Weights of a small GPT-style language model, trained from scratch on English Wikipedia.
Size: 10 layers, width 512, 8 heads of 64 (1 for keys and values), MLP 2048 GELU, 35.3M parameters.
Training: a variant of Muon for these matrices, 728M tokens, 11104 steps.
Each number is 50 + 10 x the weight over its row's rms, rounded and kept within 0 to 99. Layers, rows and columns count from 0. The size before them is the row's rms in percent of the matrix's.

# down: layer 5 MLP down (transposed), 2048x512, rms 0.152, rows 727-773, columns 448-479
# up: layer 5 MLP up, 2048x512, rms 0.0757, rows 728-773, columns 448-479
down727 092:55 47 54 43 60 58 52 43 54 56 62 55 45 69 48 34 53 48 60 53 29 78 61 47 32 44 50 53 66 52 66 38
up728 092:38 43 39 42 62 47 39 28 57 49 48 54 56 49 60 51 52 42 47 49 47 59 60 43 43 55 59 59 50 33 44 48
down728 091:49 43 53 51 28 60 44 59 29 61 54 27 60 69 39 53 44 68 36 46 40 57 48 54 53 40 49 49 50 58 45 51
up729 099:48 46 39 48 48 48 45 52 61 57 62 63 58 55 57 36 51 57 58 56 55 42 53 60 51 72 49 59 50 44 26 30
down729 098:57 45 58 24 53 60 46 43 34 52 40 43 44 38 43 67 68 65 46 45 20 41 58 58 51 44 33 52 49 50 66 45
up730 098:41 40 58 56 43 38 44 53 37 43 69 43 38 43 54 63 64 43 52 63 49 55 42 37 53 59 63 55 46 45 55 45
down730 094:38 33 39 53 57 46 49 58 50 37 67 35 52 54 60 49 50 65 57 53 54 57 45 52 41 40 51 50 46 46 66 35
up731 108:29 44 46 29 55 36 45 62 65 56 43 41 35 67 47 36 58 62 59 60 59 50 41 36 71 52 49 59 56 63 38 57
down731 113:35 52 64 48 46 48 55 59 40 51 43 35 43 58 45 47 65 60 50 38 58 56 45 39 42 46 68 47 58 54 34 54
up732 092:48 48 39 48 45 52 52 48 49 54 60 53 51 64 48 60 54 42 46 58 65 52 63 50 49 49 49 50 46 63 54 50
down732 096:64 53 45 43 58 45 65 54 58 61 45 50 50 62 60 65 52 75 60 39 53 36 50 38 31 31 41 55 47 48 57 56
up733 102:42 69 54 54 65 54 61 37 46 46 50 45 35 61 43 44 44 57 62 60 56 64 58 47 58 44 66 38 39 44 57 48
down733 101:43 54 39 47 20 50 60 50 58 54 48 63 34 38 46 66 48 60 59 37 53 62 42 47 34 62 68 68 47 48 49 53
up734 099:59 43 62 42 31 67 75 55 51 30 49 41 53 53 37 36 53 59 58 55 34 48 47 56 40 54 53 55 50 65 41 53
down734 099:46 67 49 52 53 60 36 48 41 65 49 45 63 51 54 49 45 33 60 44 65 44 64 54 48 56 49 55 33 43 67 40
up735 093:51 33 60 54 49 59 64 50 36 57 34 52 50 41 27 52 49 54 56 40 53 46 44 51 44 66 48 50 28 47 47 79
down735 095:49 41 55 59 45 62 25 28 55 54 57 49 47 59 59 55 44 47 36 51 31 56 48 37 53 36 49 49 60 59 39 39
up736 095:59 56 49 69 57 44 48 45 61 37 56 54 49 44 62 46 31 57 53 57 32 59 46 59 56 60 47 43 47 47 48 62
down736 095:69 60 60 34 46 50 56 55 49 56 57 28 50 66 39 50 52 39 60 54 62 38 49 41 54 49 44 44 45 55 49 37
up737 101:40 52 49 51 50 47 47 62 62 50 50 53 48 63 40 36 40 68 49 50 51 54 45 58 55 51 61 64 47 73 45 57
down737 102:50 46 55 55 36 53 53 40 43 57 42 71 55 46 44 53 53 60 38 56 31 49 35 42 48 53 60 57 36 51 44 45
up738 104:37 52 60 58 57 59 50 56 65 54 36 33 47 47 50 48 45 57 51 59 47 58 55 52 35 46 38 55 44 60 64 42
down738 103:53 42 39 53 46 54 33 49 44 54 48 60 43 41 57 42 47 50 43 44 48 58 68 45 51 39 43 53 59 50 44 30
up739 103:39 43 61 45 60 42 61 62 53 44 64 38 45 48 57 52 49 51 38 37 39 48 36 68 47 39 48 45 46 51 43 53
down739 118:44 30 46 52 45 50 46 31 49 51 46 40 50 42 45 51 35 58 39 54 55 59 52 73 27 55 37 49 71 38 41 53
up740 094:62 37 34 64 41 68 52 52 44 54 54 41 55 57 46 55 53 42 66 44 45 61 57 44 44 43 57 53 58 43 59 33
down740 095:52 51 62 39 45 28 63 49 54 41 58 48 52 36 54 52 64 58 52 52 63 39 46 39 54 52 53 56 56 54 41 51
up741 096:55 52 55 30 42 58 33 44 55 50 45 37 51 39 42 52 56 35 59 48 76 65 53 62 47 53 50 39 42 50 59 39
down741 096:55 51 49 68 63 41 61 57 41 42 43 52 61 58 54 61 50 67 41 40 30 45 51 48 59 52 56 67 67 50 28 57
up742 099:54 42 43 68 37 34 48 46 60 53 42 77 53 53 57 60 46 55 37 41 44 47 53 48 53 50 56 51 55 49 40 48
down742 098:42 58 48 37 53 45 42 41 49 60 39 32 31 56 52 38 41 36 31 40 61 54 59 55 62 58 40 46 58 65 42 38
up743 104:39 51 52 44 56 58 32 55 52 60 48 51 55 64 40 56 56 51 57 31 58 63 51 86 61 57 49 19 47 56 48 50
down743 104:52 58 45 63 53 35 43 59 42 34 34 58 33 45 43 35 54 33 47 34 35 60 25 37 49 35 39 39 53 43 51 60
up744 092:67 49 53 40 42 62 37 70 51 24 59 48 68 50 51 38 49 50 61 40 40 48 52 49 41 54 48 60 48 46 49 41
down744 093:46 52 46 59 60 61 58 64 41 50 45 48 46 42 44 49 48 62 54 59 43 48 54 21 58 54 51 44 42 31 55 58
up745 094:47 39 47 52 58 35 41 49 59 52 43 21 47 46 42 64 64 43 45 40 63 52 39 57 33 51 52 51 67 45 45 40
down745 103:30 60 52 40 55 34 50 57 38 44 58 46 61 40 54 41 36 32 34 50 38 59 81 51 51 58 45 69 60 47 46 31
up746 100:65 48 41 69 57 42 52 60 42 35 50 51 61 47 25 49 46 63 36 46 68 50 46 68 54 79 49 36 43 32 45 51
down746 101:58 58 42 31 41 53 47 54 41 57 58 56 57 37 45 43 44 51 66 52 56 59 55 37 45 26 57 45 65 58 46 66
up747 096:29 56 59 34 36 48 45 47 58 51 59 40 50 66 41 45 43 58 56 64 41 40 64 46 54 56 60 45 48 37 62 52
down747 095:57 38 58 61 54 44 48 37 31 48 67 45 52 40 61 44 51 46 48 22 44 58 44 58 51 64 32 49 61 39 34 37
up748 097:33 45 45 41 39 43 53 55 43 41 38 53 51 72 67 53 51 57 59 51 46 65 44 50 48 37 39 40 53 54 46 52
down748 101:48 48 31 44 51 45 57 43 51 54 61 33 46 51 58 50 18 61 46 67 66 60 44 40 60 62 53 60 49 36 63 48
up749 099:56 53 59 53 44 62 47 32 32 47 64 65 55 57 66 42 56 40 53 46 41 24 49 19 52 65 33 51 41 63 49 48
down749 100:48 45 39 42 44 54 33 56 40 46 34 33 65 39 62 45 59 39 49 55 62 53 32 45 34 53 19 53 44 61 39 43
up750 100:69 22 43 39 55 52 45 68 88 61 55 49 46 53 48 42 47 55 55 75 54 29 41 49 63 63 40 39 50 44 56 30
down750 098:47 61 48 53 50 50 48 25 37 36 46 55 74 44 45 42 44 58 54 40 27 56 52 53 31 44 46 57 51 35 54 38
up751 093:43 48 39 54 41 44 61 39 43 52 55 49 48 51 53 49 55 49 35 51 46 59 53 52 32 41 50 61 45 65 56 60
down751 099:40 49 55 45 65 48 38 43 56 49 57 54 41 23 36 75 42 53 56 40 45 47 56 65 68 58 43 57 51 57 53 45
up752 095:67 55 54 47 51 52 54 50 62 71 35 46 55 50 48 49 71 43 66 61 59 59 61 38 60 42 44 52 45 27 49 55
down752 101:37 40 55 60 53 55 33 58 34 50 63 48 52 60 51 54 42 59 47 46 64 53 57 43 65 48 37 41 48 52 36 29
up753 101:28 55 16 48 34 48 42 48 48 56 49 66 66 63 46 39 51 45 52 47 48 54 42 49 53 57 62 60 61 40 68 59
down753 092:68 43 64 51 55 63 72 49 46 48 41 45 49 41 61 62 48 56 59 58 61 48 49 41 53 55 40 45 35 54 48 26
up754 095:37 45 67 37 39 74 52 57 45 73 61 57 49 61 50 53 48 59 41 79 45 54 67 44 49 54 40 48 46 44 39 48
down754 097:54 45 36 57 49 36 37 59 49 47 57 36 71 49 34 49 61 46 47 62 55 46 44 36 38 54 43 52 43 54 52 49
up755 095:58 44 65 42 38 71 57 53 63 33 52 50 68 52 53 70 31 33 56 58 57 31 51 49 49 59 39 46 53 52 53 80
down755 097:51 65 58 50 44 47 42 41 43 49 47 61 49 56 43 37 56 50 43 54 56 58 61 37 58 68 52 59 61 46 62 26
up756 102:39 65 47 44 54 35 61 45 59 56 31 53 54 57 57 21 50 34 55 43 58 73 51 36 53 55 76 54 61 65 32 37
down756 096:57 54 39 63 62 42 49 42 46 61 39 63 46 43 35 40 65 53 35 49 45 44 54 61 67 61 20 47 59 44 43 39
up757 095:55 52 59 41 47 57 57 54 43 48 29 46 44 48 58 60 56 51 39 73 47 47 51 39 42 49 55 46 44 61 43 39
down757 091:46 58 63 58 39 55 53 49 52 41 62 59 65 56 48 50 51 56 48 44 64 48 63 52 58 44 47 38 52 41 58 76
up758 095:36 41 39 50 57 46 35 42 46 47 55 71 51 57 46 53 45 61 53 44 53 61 53 41 39 22 51 66 56 40 52 47
down758 096:39 54 51 39 51 49 49 43 43 58 60 49 50 52 53 50 54 52 56 59 32 42 50 54 48 52 33 35 46 56 47 52
up759 099:48 40 62 52 44 36 38 58 46 52 36 54 49 45 42 43 79 50 31 60 60 60 43 58 48 50 42 36 46 48 43 55
down759 099:53 52 46 48 48 45 55 39 63 59 52 63 48 55 54 62 43 53 77 39 53 29 56 46 36 33 53 40 59 53 38 55
up760 096:51 41 44 30 51 53 48 58 58 53 41 31 54 70 34 61 47 51 49 69 48 57 47 38 44 52 53 48 51 45 47 51
down760 095:27 60 52 55 63 40 59 45 47 70 55 58 51 35 37 45 56 51 59 46 60 76 50 44 49 31 34 59 44 45 71 53
up761 097:42 55 51 30 23 47 57 45 40 32 57 53 68 43 45 43 43 39 61 51 55 44 52 42 52 40 56 51 41 58 56 43
down761 096:36 57 37 59 50 66 39 56 42 62 35 58 32 44 40 65 66 52 49 51 55 58 61 60 56 48 52 39 48 52 55 40
up762 098:48 35 75 33 34 63 32 56 62 57 48 45 56 52 69 56 55 38 40 46 55 39 44 45 65 44 64 37 47 38 59 57
down762 096:55 46 61 44 61 39 49 31 52 50 50 46 34 52 39 51 55 59 43 56 44 63 67 43 59 59 59 73 54 40 45 55
up763 095:53 58 56 41 45 60 60 44 32 58 37 59 64 38 52 47 46 46 55 47 55 34 59 58 47 28 50 56 55 52 37 50
down763 098:49 38 47 40 63 33 59 64 67 51 59 36 37 75 61 51 43 42 39 41 57 59 46 55 59 66 60 62 53 44 56 60
up764 104:53 55 50 62 47 51 53 39 56 66 50 53 46 54 49 74 48 50 50 56 53 24 42 40 62 58 37 64 53 43 64 54
down764 099:38 57 47 49 52 48 50 53 54 45 39 52 49 45 50 59 48 64 51 45 44 45 50 43 39 57 58 43 56 68 48 57
up765 113:60 30 54 60 47 54 54 67 46 45 43 49 49 51 53 54 48 39 49 24 56 47 50 48 40 40 48 41 57 59 68 42
down765 107:61 64 41 50 70 45 50 52 49 60 31 47 30 53 48 39 53 42 53 61 58 26 45 56 34 38 41 60 50 56 57 66
up766 102:42 36 43 60 39 45 50 59 48 70 50 61 50 72 58 42 51 44 36 45 61 42 55 59 39 53 40 56 46 57 37 66
down766 099:60 57 50 53 46 36 60 44 48 50 60 39 58 47 41 55 49 38 51 51 43 56 22 39 58 39 44 33 64 43 54 50
up767 101:62 51 43 68 68 42 41 66 67 53 64 53 40 51 44 61 46 53 42 63 59 40 49 54 46 60 63 47 56 39 46 46
down767 099:58 47 47 50 37 62 53 47 45 46 59 35 39 46 52 53 44 56 55 44 47 62 53 45 57 47 43 59 64 54 44 61
up768 097:49 43 77 50 48 50 58 37 57 41 62 52 39 55 64 67 49 48 45 50 61 45 66 40 40 50 52 36 40 54 50 56
down768 095:38 62 46 58 49 56 44 47 48 63 53 39 66 50 37 32 46 61 58 62 58 36 32 51 58 26 47 52 54 51 35 41
up769 113:57 61 49 59 53 68 55 51 68 60 61 54 58 56 38 39 65 53 48 39 64 42 42 43 48 51 51 51 40 44 44 44
down769 112:41 45 33 57 44 45 26 57 51 60 51 78 33 58 50 55 55 55 55 39 58 52 31 54 43 54 61 53 42 45 57 47
up770 099:26 58 41 36 43 51 34 57 60 61 49 49 44 60 44 42 51 45 64 61 38 64 57 47 49 48 49 37 42 61 31 34
down770 090:62 49 40 64 80 52 52 38 47 39 44 49 58 48 60 23 52 46 38 43 46 48 46 44 42 39 37 66 50 51 49 65
up771 100:58 74 49 36 52 41 44 43 65 56 49 51 76 57 44 67 41 47 44 46 53 46 61 61 51 54 47 65 21 45 53 44
down771 097:60 45 45 45 50 45 48 57 33 55 61 42 33 43 51 45 45 54 50 57 50 68 34 30 62 61 34 49 52 42 29 62
up772 097:36 34 45 47 42 54 37 53 56 58 45 35 47 40 42 42 73 41 34 48 52 40 51 65 40 56 25 37 41 35 39 40
down772 099:60 38 64 55 50 54 56 40 50 57 52 45 47 49 61 53 52 60 61 58 48 58 45 49 51 49 37 48 56 63 58 44
up773 120:66 57 59 33 35 60 62 45 62 50 48 51 61 57 65 61 52 41 35 43 45 36 60 47 71 45 43 41 48 53 54 44
down773 118:50 43 44 35 49 44 56 49 63 53 43 45 46 68 72 39 50 53 62 45 43 50 57 66 64 45 47 51 63 53 53 55